{"d_model": 64, "n_head": 4, "head_dim": 32, "norm": "layernorm", "rope_fraction": 1.0, "bias": "none", "parallel_block": false, "init_std_qkv": 0.08, "init_std_o": 0.08, "init_std_up": 0.08, "weight_decay": 0.1, "grad_clip": 1.0, "batch_tokens": [16384, 32768, 49152], "steps": 4050}
Each number is 128 + 24 x the weight over its row's rms, rounded and kept within 0 to 255. Layers, rows and columns count from 0. The size above them is the row's rms in percent of the matrix's.

# layer 5 attention output (transposed), 128x64, rms 0.132, rows 78-98, columns 0-63
size [ 74  74  88  79  83  82  70  61  70  72  77  60  74  69  69  72  59  70 140 106 125]
[[123 157 136 147 120 142 102 140 147 127 132 115 100 121 136 146 127 100 153 101 191 126 133 137 135 112 149 135 126 168 144 130 136 110 137  70  93 177 107  77 139 111 122 138 125 129 130 160  75 184 123 114 116 113 120  81 102 137 132 153 144 113 145 153]
 [125  85 104 103 107 135 136 138 166 142 145  98 123 149 131 113 133 119  94 142 102 128 151 149  81 116 104 135 104 149 106 160 128 137 161 113  89 121 101 127  87 146 138 101 113 110 149 186 122 162 123 125 136 111 134 120  82 112  91 174 101 129 166 151]
 [131 171 165 171 147 132 139  88  69 104 146 143 132 128 127 127 104 108 143 121 173 137 136  64 128 110 175 139 155 130 139 110 105 105 130 100 138 140 139 124 163 124 149 176 117 140 116 118 101 147 106 106 127 105 105 101 138 107 147  85 136 142 119 124]
 [124 183 107 167 126 115  96 157 117 106 150 105 116 135 138 131  94 113 120 129 198 164 105 134 127 138 139 137 133 120 131 125 133 147 144  78 173 138  81 150 163 158 116 117 139 129 130  94 112  85 111 105 129 126 130  99 136 100 135  91 122 155 100 131]
 [132 142 144 117 111 148 152 122 134 110 186 101 108 115 151 158 103 138  98 148  96 106 119  31 115 147 123 114 129 153 102 157 169 130 148 104 129 152 102 114 154 124 134 107 159 112 134 148 114 133 154 140 117 122 159 108 100 117  97 125 152 150 132 119]
 [123 151 160 168 144 125 111 102 103 121 130 108 137 123 116 103 146  86 116 126 170 136 116 116 131 130 152 190 138 178 131 124 124 131 153 103 165 112 167 141 148 115 118 141  99 123 118  68  90 178 123  92 137 103 111 160 134  97 133 112 107 127 110 124]
 [154 123 142 115 121  90 142 157 152 175 109 122 144 113 128 157 128 133 146  91 148 128 193 124  94 134 136 154 121  74 149 113 128 119 129 113 131  97 186 153 131 117 115 128 148 155 134 100 120  74 129  92 129 158 132 129 129  95 165 148 163 133 128 133]
 [122 109 145 144 124 135 141  60 130  89 119 134 140 164 146 114 125 152 111 157 176 126  94 177 153 136 137 129 139 206 124 114 106 131 129 148 161 153  94 141 127 145 144 134 123 117 109 115 141 156 134 124 111  98 103 163 139 144 131  97 105  99 101 114]
 [119 137 157 152 120 111 131 113 107 109 126  84 152 104 126 144 118 123 142 119 166 179 135 167 103 110 167  76 118 125 114 129 134 118 115 124 160 161 122 167 147 141 136 125 122 143 112  89 146 148  95 150 119 155  81 121 176 130 142  73 129 131  93 108]
 [113 137 125 132 113 122 121 155 122 160 135 120 134 115  99 146 100  62 135 134 195 145 130 118 127 150 159 137 143 104 157 130 125 128 145  99 129  90 200 138 149 122 150 137 123 139 107 150 113 107 173 117  95 104 142 148 150 127 140 103 104 178 120 117]
 [146 131 163 189 111 104 141  93 109 116 130 112 154 118 129 123 134 120 134 147 128 151 108 128 130 136 141 128 121 152 123 102 124 139 102 130 192  97 142 133 191 161 102 137 137 109 117  65  84 134 144 107 138 126 116 154  98 113 139 108 121  79 100 123]
 [130 153 107 116 134 162 162 131 121 134 118 111 111 127 154 113 148 145  97 138 177  96  66 156 106 123 123 152 135 150 100 148  91 121 122 140 141 134  80 148 142 174 131 117 170 101 141 140 150 158 126 140 147 129 142 121  92  83 112 167 150  87 138 131]
 [136 148 113 152 152 151  81 111 100  96 135 120 101 142 134 154 117 166 112 123 124 119 108 151 151 158  93 134 124 177 129 117 135 110  95 177 120 171  73  81 134 155 128 131 123 111 154 139 161  83 125 146 136 102 117 111 116 144 111 152 122  97 155 131]
 [124 129 133 104 108 143  97 150 112 142  79 129 137 148 150 123 116 129 116 125 183 155 114 138  76 124 123 169  96 109  93 131 132 131 180  96 173 140 115 130 171 116  98 119 144  99 136 121 151 145 135 138  90 121 162 122 106  89 129 129 144 177 145 129]
 [110 106 113 118  89 108 126 150 149 164  99 132 130  89  94 120 137  82 148  75 171 122 149 104 125 117 151 121 155  80 142 166 118 123 122  87 116 133 180 117 134 125 139 119 132 119 102 132 130 114 180 141 128 134 139 167 154 128 163 124 145 156 106 136]
 [133 131 127 167 129 100 162 116 127 109  90 108 114 124 113 149 112 111 130 127 221 136 109 153 143 149 160 136 145 125 112 107  90 113 122  91 152 153 158 155 132 171 139 118 158 129 105  85 127 149 132 103 136 154 110 155 149 134 163 123 111 104 117 110]
 [164 129 131 122 146 102 136 130 116 128 110 115 134 140 146 124 123 179 158 141 165 149  60 148  93 107 139 130 141 128  99 149  71 133  97 134 146 137 114 133 103 119 149 120 139 128 137  98 168 178 105 140 130 121  95 163 165 142 155 106 146 117  82 127]
 [107 150 108 132 128  94  91 133  97 131  95 132 141 151 119 129  76 109 148 109 181 185 121 172 124 143 114 115 144 102 154  89 110  92 127 118 149 137 146 104 150 126 148 126 109 123 109  54 136 120 109 130 115 122 148 118 136 147 154 105 101 135 125 101]
 [145 103 112 152 153 162 121 145 127 128 101 106 132 129  99  82 154 124 138 132 109 100 161  62 122 142 127 143 156 130 151 132 128 112 132 160 164 150 111  94 105 147 125 126  95 123  91 112 143 103 195  95 150 128 161 150 150 137 118 109 149 119  95 115]
 [123 130 123 146 139 117  81 108 100 124 135 109 154 132 136 169 191 172 125 104  76 139 137 131 160 158 110 108 117 138 115 137 138 129 134 137 178 111 106 123 131 141 151 114  94 126 117  80 150 194 109  90 146 120 124 126 121 117 126 114 114 130  93 104]
 [131 126 150 134  84 142  98 107 118  88 144 147  82 130 134 188  99 127 109 100  76 124  90 112 152 141 121 131 152 140 109 103 113 149 151 173 131 123  97 118 148 136 146 176  98 122 125 148 111 173 130 112 112 157 125 132 132 133 118 116 109 174 146 147]]
# layer 5 attention value, 128x64, rms 0.128, rows 79-98, columns 0-63
size [ 77  78  75  76  81  82  63  69  67  73  68  75  74  76  71  66  67 140  96 121]
[[155 150 111 123 113 146 126 137 158 116  76 120  53 154 145 134 117 135 119 134 123  99 160 109 121 127 133 123 142 159 125 135 133 173 114 172  93 122 105 102 157 136  87  74 157  99 131 128 140 123 137 125  78 131 117 115 111 128 151 164 109 106 107 117]
 [115  98 127 126 121 112 102 153 120 133 128 130 141 113 130 157 139 140 119 150 130 138 111 156 126 105 127  71 117 126 114  90 107  76 134 138 167 120 140 147 120 167 125 123 121 159 152 135 105 140 127 125 131 120 123 152 147 202 199  86 125 133 176 112]
 [102 161 114  96 134 120 143 130 123 108 113 145 145 111 154 115  77  97  95 147 138 112 169 174 118 131 127 104 142  75 114  97 146 113 142 168 149 131 153 120 150  84 145 140  97 159 161  96 100  88 145 135 101 109 105 120 110 148 150 104 144 129 147 126]
 [115 141 126 103 114 126 176 120  95  99  93 141  89 121 130  99 139 161 123 130  97 134 129 123 116 144 123 112 134 141 141 135 128 141 149 185 124 122 131 142 119 167  93 104 115 147 170 143 156 121 113 112 136 103 119 110 111  96 189 182 111 171 142  90]
 [135 132  99 136 125 137  91 159 144 125 152 136 129 122 149 207  73 101 170 160 153 150 122 161 121 132  83 115 122 113 124 125 122  89  95 133 160 105 127 118 125 157 132 170 120 139 150 117 114 131 141 128 103 114 113 127 120 142 161  82 116 136 169 130]
 [133 134 131 126 143 145 156 125  85 132 122 133 171  95 115 113  91 133 166 119 163 124 131 135 153 112 145 111 134 113 136 139 150 102 115 119 114 108 113 132 147 116 158 157 106  80 111 111 168 147 125 149 134 140 149 129 158 224 117 142  83 117 121 103]
 [142 120 157 162 156 110 115 119 164 132 146 124 108 153 120 138 125  85 140 145 113 146 144 118 101 142  87 115  84 118 113 141  61 165 131 116 152 146 106 120 111 103  95 126 123 177 146 114 134 111 127 140 124 150 136 132  93  80  94  82 164 142 150 134]
 [ 97 124 130 143 164 110 170 136 126 117 156 109 141 160 127  88 148 130 150 136 140 145 152 103 139 125 134  89 127  71 116  97 121 126  94 139 133 158 132 117  91  96 144 139  76 160 115 119 124  80 127 132 147 131 130 119 133 114 143  99 137  86 184 165]
 [134 181 124  95 151 150 120 110 154 140 101 140 153 171 141 143 122 143 142 156 111 119 126 148 112 134 108 101 126 112 126  96 112 109 127 130 111 112 131 118 122 110 151 179 176 124 162 107 108 147 135 114 108 119 177 144 113 175 188 127  91 159  98 135]
 [105 126 127 114 127 125 110 141 133 137 150 116 115 117 140 134  89  90 196 155 156 123 109 135 135 110  94 132 140 118 126 129  99 107 119 111 146 128 152 129  89 118 161 112 102 215 151 129 149 131 104 113 160 137 102 100 122 132 102  67 136 146 126 118]
 [115 128 129 153 140 143 124 159 127 114 150 125 127 111 167  55 131 149 129 120 116 113 126 157 112  65 134 145 122 165 157 167 115 196 170 160 112 122 148 131 159 138 145  95 114 123 122 130 161 106 130 143  82 121 123 118 131 151 110 135 160 131 129 129]
 [115 125 150 128  92 120 150 149 148 149 137 128 132 116 137 133 142 118  64 164  99 118 112 124 132 115 146 181 148 126 115 142  99 139 165 108 145 140 127 123 125 164 101 137 111 139 107 141 168  91 117 127 130 117 139 161 112  67 100 131 204 131 108 118]
 [125 152 134 106 137 131 127 125 123  92 163 129 145  67 145 132 106 127  94 116 114 127 152 121 153 135 109  99 135 149 165 109 109 179  96 209 123 132 108 140 156 109 161 155  97 118 148 120  97 109 133 124  96 132 158 125 101 167 117 137 119 123 131 105]
 [142 145 105  89 144 146 107 110 127 137 104 132 179 172 140 116 159 176 144  93 127 112 131 121 125 150 107 139 135 125 168 128 147 135 142 146 119 101 108 128 114 133 161 140 138 108 127 102 137 143 129 123  91 121 157 130 125 201 103 124  67 147  88 153]
 [128 113 122 141 143 137 129  99 150 124 144 146 175 169 172 153 118 156 191 128 110 111 130 126 119 141 116  91 139 120 141 133 112 123 129 146 135 113 123 118 139  77 116 160  76 158 125 108 137 125 114 156 124 137 144 124 149 137  97  64 182 133  93 129]
 [122 112 147 173 153 112 133 135 126 136 170 114 182 141 134 105 168 100 123 111 123 121 155 133 163 188 126 106 120 135  99 150  93 100 125 116 126 120 131 135 131  88 164 120  64 130 108 112 125 104 120 106  94 121 122 130 135  95 148 100  94 112 160 137]
 [130 145 117 122 144 127 147 114 131 140 146 149 151 108 140 144 101 102  88 132 138 130  98 160 160 133 133 128 152  93 118  74 117 117  79 114 167 121 138 133 128  61 140 159 105 161 119 119  83 108 151 142 158 131 163 149 154 120 138  89 147 108  89 138]
 [ 98  77 113 123 126 121 104 139 100 135 167 120  97 168  83 134 155  59 143 134 110 125 110 148 147  85 147 135 124 112 158 155 136 133 110 150 141 124 113 144 113 119 145 126 118 145 138 141 123 116 122 184 112 107 109 135 151 165 103 114 119 119 188 133]
 [ 91 148 109 146 106 132 136 161 130 112 183 105 149 140 113 134 184 162 143 179 146 105 117 133 136 116 153 137 146 145 152 128  84 106  98  97 136 143 123 116 137 126 109  93 149 107 131 123 117 173 111 142 128  78  96 129 107 114 131 124 174 104 149 155]
 [133 111 177 156 121 131 128  92 144 121 171 128 113  94 124 125 155 115 110 144 125 142 153 106 141 116 113 148 115 150 103 136  98 113 166 120 117 162  93 130 103 122 139 129 209 107  91 132 131 139 125  98 133 144 134 111 139  89 118 146  79 110 167 161]]
# layer 5 attention query, 128x64, rms 0.12, rows 96-127, columns 0-63
size [135 124  94  62  75  95  99 119  92 151 159 113  95  96 107 106 192  72  59  94  94 106  97  73  99  70  90 103  97 102  94 102]
[[165 126 107 136 161  95 117 143 150 142 156 118 142 135  88 108 133 106 102  98  84 161 118 101 155 137 122 166 157 189 139 139 116 122 131 133 125 125 101 102 147 138  95 120 165 120 102 116 159 186 157 134 139 138  94 131  89 102 121 160 121 126 120 118]
 [170 150 134 121 152  87  90 144 144 166 124 125 131 128 104 107 136 113 113  91  61 144 128 123 154 157 111 180 156 182 121 137 119 129 110 137 138 113 106 119 139 111 107 115 164 129 132 130 161 166 141 111 131 160  98 125 103  99 136 171 108 120 110 130]
 [162 145 106 110 129  76 107 155 139 127 167 112 153 150 116 127 121 127 130  97  78 137  98  96 168 149 127 158 159 166 142 149 105 107 148 131 124 127  95 123 146 125  98  95 137 135 120 110 149 174 174 124 131 166 134 109 109 128 107 169 122  93 112 111]
 [100 123 141 125 162 123 149 118 112 169 141 147 120  86 148 125 162 167 183 126 151 134 141 130 142 148 167 127 159 126 148 149 160 121 112 179 138 104 148 115 143 131 141 137 114  97 135  81 113 109 115 114  84 114 143  87 170 122 162 121 116  92 113 113]
 [186 157 140 110 122 133  84 150 133  76 169 124 105 117 156 120 113 101 138 117 130 135 139 114 128 150 131 174 162 149 123 136 122 162 149 178 123 153 153 105 106  91 140  83 107 126 150 161 100 128 157 140 153 144 114 121 124  96  93 129 128 129 102 116]
 [155 138 127 122 138 137 107  96 121 161 177 109 130 148 113 119 107 103 166 160 141 110 142 134 125 143 138 150 110 148  94  99 128 135 160  57 106 133 127 145 141 195 153 138 142 133 139  91 120 144 157 115 135 135 128 133 118 128 117 136 153  84  72 147]
 [ 93 115 147 121  88 140 123 151 134 144 155 148 120 137 132 106 140 130 124 179  94  93  91 132  81 141  81 161 144 119 114 167  81 134 134 155 161 166 103 108  98  99 135 133 130 159 175 145 119 133 166 122 137 136  99 158 104 124 138 113 118 117 121 127]
 [ 82 101 130 157 115 158 139 105 123 121  92 139  90  96 143 166 144 176 135 148 171 103 140 111 107 117 114  79 115  70 146 128 150 150 142 140 115 124 159  89 114 117 152 130 101 138 136 111 112 116  95 154 122 121 140 136 145 158 137  87 149 144 152 134]
 [112 128 108 129 124 137 121  81 186 176 127  92 102 111 101  82 102 142 124 151 129 118 171 101 138 122 123 110 104 129 129 120 131 143 118 110 140 160 108 159 149 144 108 156 128 118 140  94 132 166 123 144 137 189 136 131 153 130 148 143 153 157 171  94]
 [100  94 157 154 128 189 117 114  96 112  92 134 134 123 166 165  99 133 153 152 150  75 136 130 112 130 128  82 100 100 116 106 146 129 179 138 151 156 144 141 100  96 145 138 105 146 129 127  87 121  91 106 115 121 135 149 159 139 130 114 141 138 130 145]
 [112 106 169 129 119 170 131 113 128  74 112 140 139 134 169 154 125 113 138 150 145 101 135 139 109 138 142 114  95  94 113 113 137 107  92 163 155 151 153 125  78  88 164 132 106 140 133 134  81 106  88 117 145 121 135 152 136 149 140  81 138 160 129 154]
 [120 173 135 136 148  98 166 140 103 106 146 119  96 146 136 164 170 125 133 178 133 158 151 131  91 118 133 115 109 133 114  87 130 183  68 140 130 153  98 113 136  91 161 110 121 123 139 112 100 103 134 137 141 101 170 112 143 137 146 119 101 128 136 123]
 [ 97 118 130 136 171 140 121 128 110 180 107 136 143 171 137 144 111 138  84 103 161 105 142  95 158 151 122 111  83 100 141 131 126 120  67 156 122 133 141 102 130 122 135 155 121 134  80 123 134 143 128 166 159 116 138 142 130 164 106 115 175 161 134 112]
 [121  88 135 121 152 148 176 132 127 131 119 123 108 113 116  96 110 113 130 114 120 123 155  78  86 124 104 157 127 147 100 158 138 156  74 163 153 177 128 112 114 104 127 134  92 124 167 141 121 146 137  82 125 124 125 163 141 162 107 110 132 118 106 171]
 [117 123 105 115  97 117 153 137  93 113 146 113 103  79 111 149 122 136  66 100 129 147 130 141 116 139 125 181 146 150  93 123 125 144 119 144 166  83 142 139 128 129 161 118 173 138  76  95 140 142 135 146 129 112 141 125 135 115  93 139  74 150 126 151]
 [115 133 126 124 103 126  97 123  85 119  96 142 161 164 139 122 114 149  88 121 158 101 162 128 118 123  84 137 126 105 158 123 142 147 174 104 123 138 146 134 135 168 117 141 169 190  91 150 138 113 121 106  98 117 169 151 137 141  92 100 142 108 144 109]
 [164 141 112 115 148  78 130 144 149 141 156 113 131 151  98 111 146 109 109  92  77 158 125 114 165 131 127 164 149 180 123 131 114 144 110 113 115 116  99 105 155 121  90 109 168 110 110 133 161 181 156 136 152 150 103 123 102 103 135 159 118 114 122 125]
 [108 147 162 116  97 143 127 117 121 145 105 145 112 101 167 126 145 130  93 164 140 103 165 157 118 134 115 108 116  67 111 135 164 141  98 118 127 114 137 123  90  90 190 141 124 142 124 159 103 109  82 124 118 111 131 154 160 165 123 105 113 123 118 157]
 [116  82 106 144 109 129 130 142  97 137 144 140 129 134 127 193 154 141 120 137 107 119  94 112 158 133 135 128 131  98 132 153  97 105 156 159  98  55  93 109 114 105 146 119 110  95 108 102  91 120 127 108  87 125 141 119 126 130 137 154 119 175 153 126]
 [172 144 105 118 122  94  98 154 129 153 162 112 134 139  99 123 132  96 149  92  87 143 110 101 156 157 132 171 148 185 133 152  92 106 115 119 124 117 109 122 148 131 103 104 148 126 134 133 164 163 175 117 135 153 109 111 118  98 123 165 106 103 118 111]
 [161 118 108 124 137 120 124 143 138 173 135  95 149 169  93 118 113 139 131 125  96 154  92  90 131 111 135 116 138 167 140 141  99  97 139  94 106 132 128 111 165 174 109 132 141 157 122 101 153 169 161 140 147 154 157 124 103  82 142 144 145  92 154 152]
 [132  98 105 134  92 123 166  90 133 168 141 178 106 112 128  52 154 165 136 113 146 152  98 101 128 135 148 125 138 109 129 145 121 125 165  95 160 101 113 124 109 120 121 141 163 117 102 115 124 111 111 106 120 161 146 159 113 132 158 133 131  94 146  99]
 [123 139 101 138 156 116 122 127 148 143 150 114 100 160 106 170 138 153 106 157 103 176  97 118 115 123 126 121 130 177 130 113 106 134  84 150 137  78  94 125 150 143 101 172 138 119 158 106 150 152 180 120 117 102 110 116 113  82 141 151 136 135 155 129]
 [145 120  88 150  80 131 102 136 109 109 151 124 166 134 161 160  87  92 123 140 158 125 145  90 156 140 126 118 133 107 155  75 130 123 163 141 127 169 118 119  94  72 146  93 124 154 122 111 107 136 140 108 155 120 131 122 117 163 132 142 119 158 142  99]
 [125 126 106 152 109 118 140 138 121 141 163 134 144 149 136 107 129 147 133 151 145 140 132  96  97 159 157  97 124 112 125 146 116 176  88 140 137 193  82  91 106 118 138 128 155  98 104 120 116 119 107 104 127 112 151 104 132 182 107 114 124 131 186  93]
 [113 129 163 137 148 169 107 135 132 133  84 128 120 170 144 134 115  93 136 152 112 107 130 147  73 158 117 104 122 125 120 132 130 105 156 119 196 175 116 147  81  93 131 117 107 162 125 144 121 125 130 102 122  83 104 167 155 121 151 129 119 125 145 130]
 [ 75 118 146 116 124 166 172 119 122 135 101 131 111 120 150 132 124 110 171 162 144 113 172 105 118 124 148  99  87 113  98 117 107 103 103 147 120 143 124 109 117 127 154 118 106 145 143 125 100  78  95 127 133 155 162 111 116 152 101  91 154 108  97 170]
 [113 113 130 102 196 166 122 135 151 103 124 109 117 129 122  85 111 109 136 130 154 126 132 109 143 139 161 133 117 133 112 149 155  90  99 123 147 169  91 179 113 143 123 105 106 143 173 130 144 118 104 119 116 118 126 148 141 187 110 125 162  84 114 134]
 [139 118 139 119 140 118 112 150 120 161 132 130 149  83 118 149 163 124 134 139 115  98 125 187 137  97 171 123 121 123 106 173 136 138 147  97 103 136  81  97 132 150  87  94  96 159 112 130 140 108 128 148 103 170 121 108 114  95  80 125 105 112 126 159]
 [109 133 129 177 122 145  83 105 126 144 145 137  91 131 146 133 145 168 156 135 166 101 130 100  98 134 101 127 111 140  92 140 112 109 139 117 177 141 109  90 120 139 141 121 150 141 132  82 101 131 112  66 128 102 151 150 131 143 143 135 146  71 112 149]
 [118 100 144 174  99 139 124 124 111 121 109 137 136 120 126 172 106 132 143  79 144 111 111 149 132 120 113 139 136 170 122 155 113 123 109  62 123 120 138  79 168 136  87 145 135 142 150  90 156 164 156 102 134 123 108 113  86 109 160 128 131 108 162 134]
 [127 146 113 109 147 144 127  78 157  93  91 135  81 144 129 114 102 113 127 138 150 139 169 127 166 146 157 146 132 106 138  84 131 152 125  99 122 142 137 124 115  70 145 127 144 135 147  88 104 150 122 103  97 142 109 141  99 137 189 127 132 123 171 121]]
# layer 5 attention key, 128x64, rms 0.127, rows 96-127, columns 0-63
size [110 104  99  77  74  90 105  82  95  43  64  85  96  82 100 104 197  79  73 100  90  95  89 129  84 174 194 114  83 107 100  87]
[[100  95 155 133 124 160 131 137 108 123 117 148 137  98 162 146 143 118 171 164 147 128 131 139 107 115 123  92 107 102 108 116 123 150 138 115 164 144 165 129 117  86 158 162 115 132 151 118  71  86  82 127 117 118 131 126 140 174 146  80 122 119  98 148]
 [149 134  97 115 137  70 129 172 126 161 138  80 142 127  78 105 118 133 145  93 126 137 135 119 176 131 148 123 173 136 159 172 149 146 135 142  88 136 128 128 137 139  87 120 137 132  90 151 161 135 175 127 117 144 131  97 129 131 155 152 131 125 117  97]
 [172 123 102 116 143  86 132 159 147 185 132  78 135 143  84  92 124  98 154 121 144 140 111 116 165 126 141 142 111 139 172 151 159 150 130 118  97 148 130 121 131 129 103 111 128  92  87 145 161 137 174 148 129 140 154 115 120 118 135 149 131 101 120  92]
 [ 96 139 120 150 116  69 171 120 112 117 131 113 116 150 123 166 135 112 114 134 105 150  96 124 113 116 117  80 128 149 144  96 122 101  75 104 129 187 142 139 134  88 116 149 135  83 110 142 121 135 123 164 122 116 102 130 127 142 169 134 163 162 139 109]
 [139 152 116 135 121  98 135 133 103 155 115 123 126 116 112 107 130 116 134 168 153  79 147 154 147 107 101 135 145 161 142 111 155 137 144 126 147 164 113 156 107 140 192  57 131 135 129 103 134 125 145 147 117  83 188 134 144 152 137 145 114 108 123  99]
 [118 125 120 164  81 131 112 143 150 135 116 157 117 117 110 137 140 109 122 152  93 113 130 135 138 163 111 154 115 137 110 125 125  98 135 156 116  50 168 120 107 179 140 126 103 136 161 192 122 109 119 122 117 114 122 165 153 151 125 126  82  99 127 121]
 [130 130 121 148  97 159 138 133 138 137  99 101 178 124 141 128 131 154 166 140 176  96 154 155 148 119 143 140 134 103 142 151 143 137 155 102 108 118 121 134 137 184 100 116 123 169  96 147 147 101 108  99 122 123 149 109 121 162  98 147 101 100  72 156]
 [149 126 100 119 136 114 138 116 142  63 138 136 115 131 132 154 127 127 106 164 144 138  85 107  94 116 163 126 107 158 145  75 137 140  97 156 118 153  95 102 116  95  97 160 133  90 152  99  89 158  98 105 133 140 143 178 122 119 117 134 125 127 147 146]
 [148 120 131 165 130 143 125  95 117  95 151 139 120 121 168 181 116 121 144 144  99 149 113 125 108 120 123 156 110 158  73 122  95 178  81 106 148 141 133 137 117 148 108 114 120 135 120  98  97 173 109  98 125  87  94 139 130 115 105 127 154 102 148 156]
 [102 111 115 124 141 167 135  92  98 118 199 119 129 158 132 134 138 164  84 120 114 152  84 125 131 149 126 164 140 139  95 123 130 147  96 144 157 122 123 107 109 127 143 114  94 148 104 118  65 144  97 119 135  89  98 132 137 100 114 147 115 128 125  96]
 [158 151 132 134 135  92 112 117 131 135 130 107 129 135  98 107 108 103 117  76 116  99 140  86 154 127 111 114 168 136 135 150 123 116 145 134  92 146  90 153 135 165 104  76 138 118 127 131 177 131 194 102 137 138 121 110 132  86 131 159 119 124 105  94]
 [107  94 144  86 100  69 116 144 128 136  97 126 121 123 109 133 119 114 113 164 122 115 143 112 119  99 115 162 135 145 100 177 140  84  83  76 102 125 117 159 165 120 115 117 111 113 101 123 154 116 139 157 151 123 126 126 142 156 139 141 157 169 102 149]
 [131  80 151 115 106 165 142 115 146 158 111 139 123 129  71  99 120 106 142 119 105 149 101 131 129 120 152 149 155 137 130 136  98 146 160 102 101 132 116 101 145  92 109 140 162  88 141 111 117 168 139 121 103 167 146 149 120  76 149 135 113 109 177 106]
 [150 158 117 126 124 107  99 158 139 114  97  86 107 152 115 146 159 155  95 126 124 121 135 109 199 122 129 173 135 137 156 139 131 135 121 143  92 127 101 146 154 111 133 111 161 117 102 131 166 137 137 108 117 167 139  75 117  92 132 158 161  91 126 134]
 [ 98 112 134 100 122 127 151 142 109  65 114 145 106  98 183 101 146 129 115 120 135  83 115 108 175 140 110 127 133 150 134 135 114 137 170  99 116 143  97 139 127 135 148 130 117 123 129 179 139  89 150 133 156 192 147 118 128 141 114  97 122 126 162 118]
 [153 111 127 110 147 134 133 131 117 165 120 114 110 100 117  39 108 148 112 147 108 151  94 125 120 136 167 132 106 144 123 146 129 133 145 141 118 117 146  83 127 104 120 156 106  91 164 113 128 122 111 132 194 120 115 160  85 125 138 112 126  85 146 126]
 [165 155  99 110 137  85 123 144 148 154 131 100 123 141  70 107 128 120 124 102 118 137 127 103 176 124 136 158 163 151 169 154 136 126 144 124  84 144 105 132 149 160  82 106 141 111 100 148 169 152 162 125 128 143 131 106 121 106 126 170 136 123 118  92]
 [127 134 126 142 136 147 122 124  94 131  99 165  89  76 152 149 126 183 114  99 128  67 166 156 112 121 117 112 149 140 130 132  90 132 189 116 107 103 120 126 130 154 126 121 125 132 145 143 168 133 134 119 131 126 144 138 117  86 110 120  76 155 156 123]
 [120 135 128  86 131 131 127 130 152 143 117 110 156 139  93 146 118 172 163 115 165 132  91 144 139 143 132 101 132 162 181 113 128 172 143 129 113 168 155 123 141 129 130 166 118 140 104 125 152 154 138 157  61 149 155 115 140 102 116 128 128 150 107  79]
 [149 120 107  97 117  69 139 166 152 182 108  82 141 139  77 110 117 118 137 110 121 139 134 119 168 126 120 129 151 140 176 151 139 134 149 149  93 151 131 135 124 156 110 119 110 123 104 143 158 139 180 138 118 131 139  84 131 110 119 154 131 130 142  83]
 [150 124 129 103 115  84  91 160 171 185 141  72 155 147 109  94 121 133 144 136  88 136 129 125 159 173 156 158 178 146 131 115 140 130 140 140  95 126 144 148 111 122  90 134 133 107 137 102 145 125 164 134 119 157 136 129 147 144 121 161 110 129 113 112]
 [132 133 128 143 152 125 136 121 148  54 151 108 113 126 140 131 135 115 156 133 114 138 127 160 152 140 136 117 113 132 143  96 129 155 117 109 108 179 103 108 116 141 116 160  99 126  94 119 132 129 110 138 186  69  62 119 135  75 113 136 124 137 127 142]
 [107 112 161 112  82  78  98 150 176 150 109 106 154 136 106 108 124 142 142 142 106 141 109 129 127 125 146 143 186 126 136 143 107 160 114 139 108 144 131 132 135 146 109 141 127 162 136 112 154 160 153 148 101 172 142 102 135 152 106 139 147 196 109 125]
 [143 129 121  96 138  84 124 124 149 148 113 108 140 160  75  70 125 119 160 117 137 137 100 117 160 129 152 138 125 161 157 136 148 147 144 124 109 164 114 113 155 170 125 115 118 104 107 107 134 135 169 163 101 124 143 104 127 103  91 138 122 130 163  68]
 [117 134 150 114 131 145 101 148 158 101 109 154  91 153 142 146 144 126 152 148 158 109  99 115 139 107 151 135 118 140 114 145 150 104 107  78 116 140 124 190 146 161 115 117  83 100 130 108 125 151 105 122 135  82 109 164 128  80  98 133 177 106 132 135]
 [148 149  94 108 126  97 119 142 154 152 125  86 137 120  73 103 118 134 125  87 142 148 121 108 154 118 135 152 162 137 163 160 144 147 151 126  95 148  95 134 136 147  73 110 121 127  85 148 169 150 158 137 115 141 128 105 100 112 116 175 138 133 138  93]
 [168 131  95 112 129  78 127 153 158 156 124  92 134 140  68 104 125 112 112  98 124 141 120 128 175 136 143 146 161 141 170 131 152 143 136 118  91 123 117 133 142 154  79 117 137 106 103 145 159 130 181 129 117 143 149 115 125 103 143 163 130 129 131  89]
 [166 166 103 126 100 122 121 152 131 140 121 104  85 119  80 129 138 118 120 101 108 149 117 130 156 115 107 144 131 122 169 140 132 146 125 136 113 147 148 125 138 151  83 120 152  89  71 152 174 175 149 139 123 163 130 105 114 105 125 169 159 117 131  93]
 [ 90 122 110 119 151 169 137 159  92 111 158 118 121 133 164 188 108  95 141 137 142 150 151 124 111 128 125 121  95 100 137  97 181 142 100 122 130  63 151 142  90 118 112 130 125 114 143 130 122 100 112 124  89 106 155 156 136 131 128 104 112 132 124 164]
 [132 113 108  99 118  94 127 169 145 107 138 107 102 126  61 125 133 146 140 117 124 109 108 126 169 134 153 149 151 160 157 169 135 140 121 169  65 150 116 126 121 164  85 121 108 108 123 153 156 138 134 138 142 127 117  92 115  98  92 166 141 131 132 123]
 [122 110 147 111  87 122  85 149 141 101 157 141 117 176 138 120 130 153 129 124 131 124 143 132 108 150 142 132  97 129 141 118 135 125 153 174 125 101  92 124 125 153 130 151 110 166 143 109  91 117 126 106 111 159 128  99 106 131 105 154 144  98 221 141]
 [163 163 143 130 105  63 145 103 135 114 133 113  93 132 103 120 138  93 146 104  94 115 108 141 105 130 136 116 121 170 129 129 106 154 124 130 143 149 108  80 153 166 103 139 137 162 142 126 169 167 107 121 122 121 106  90  91 144 119 157 134 136 167 102]]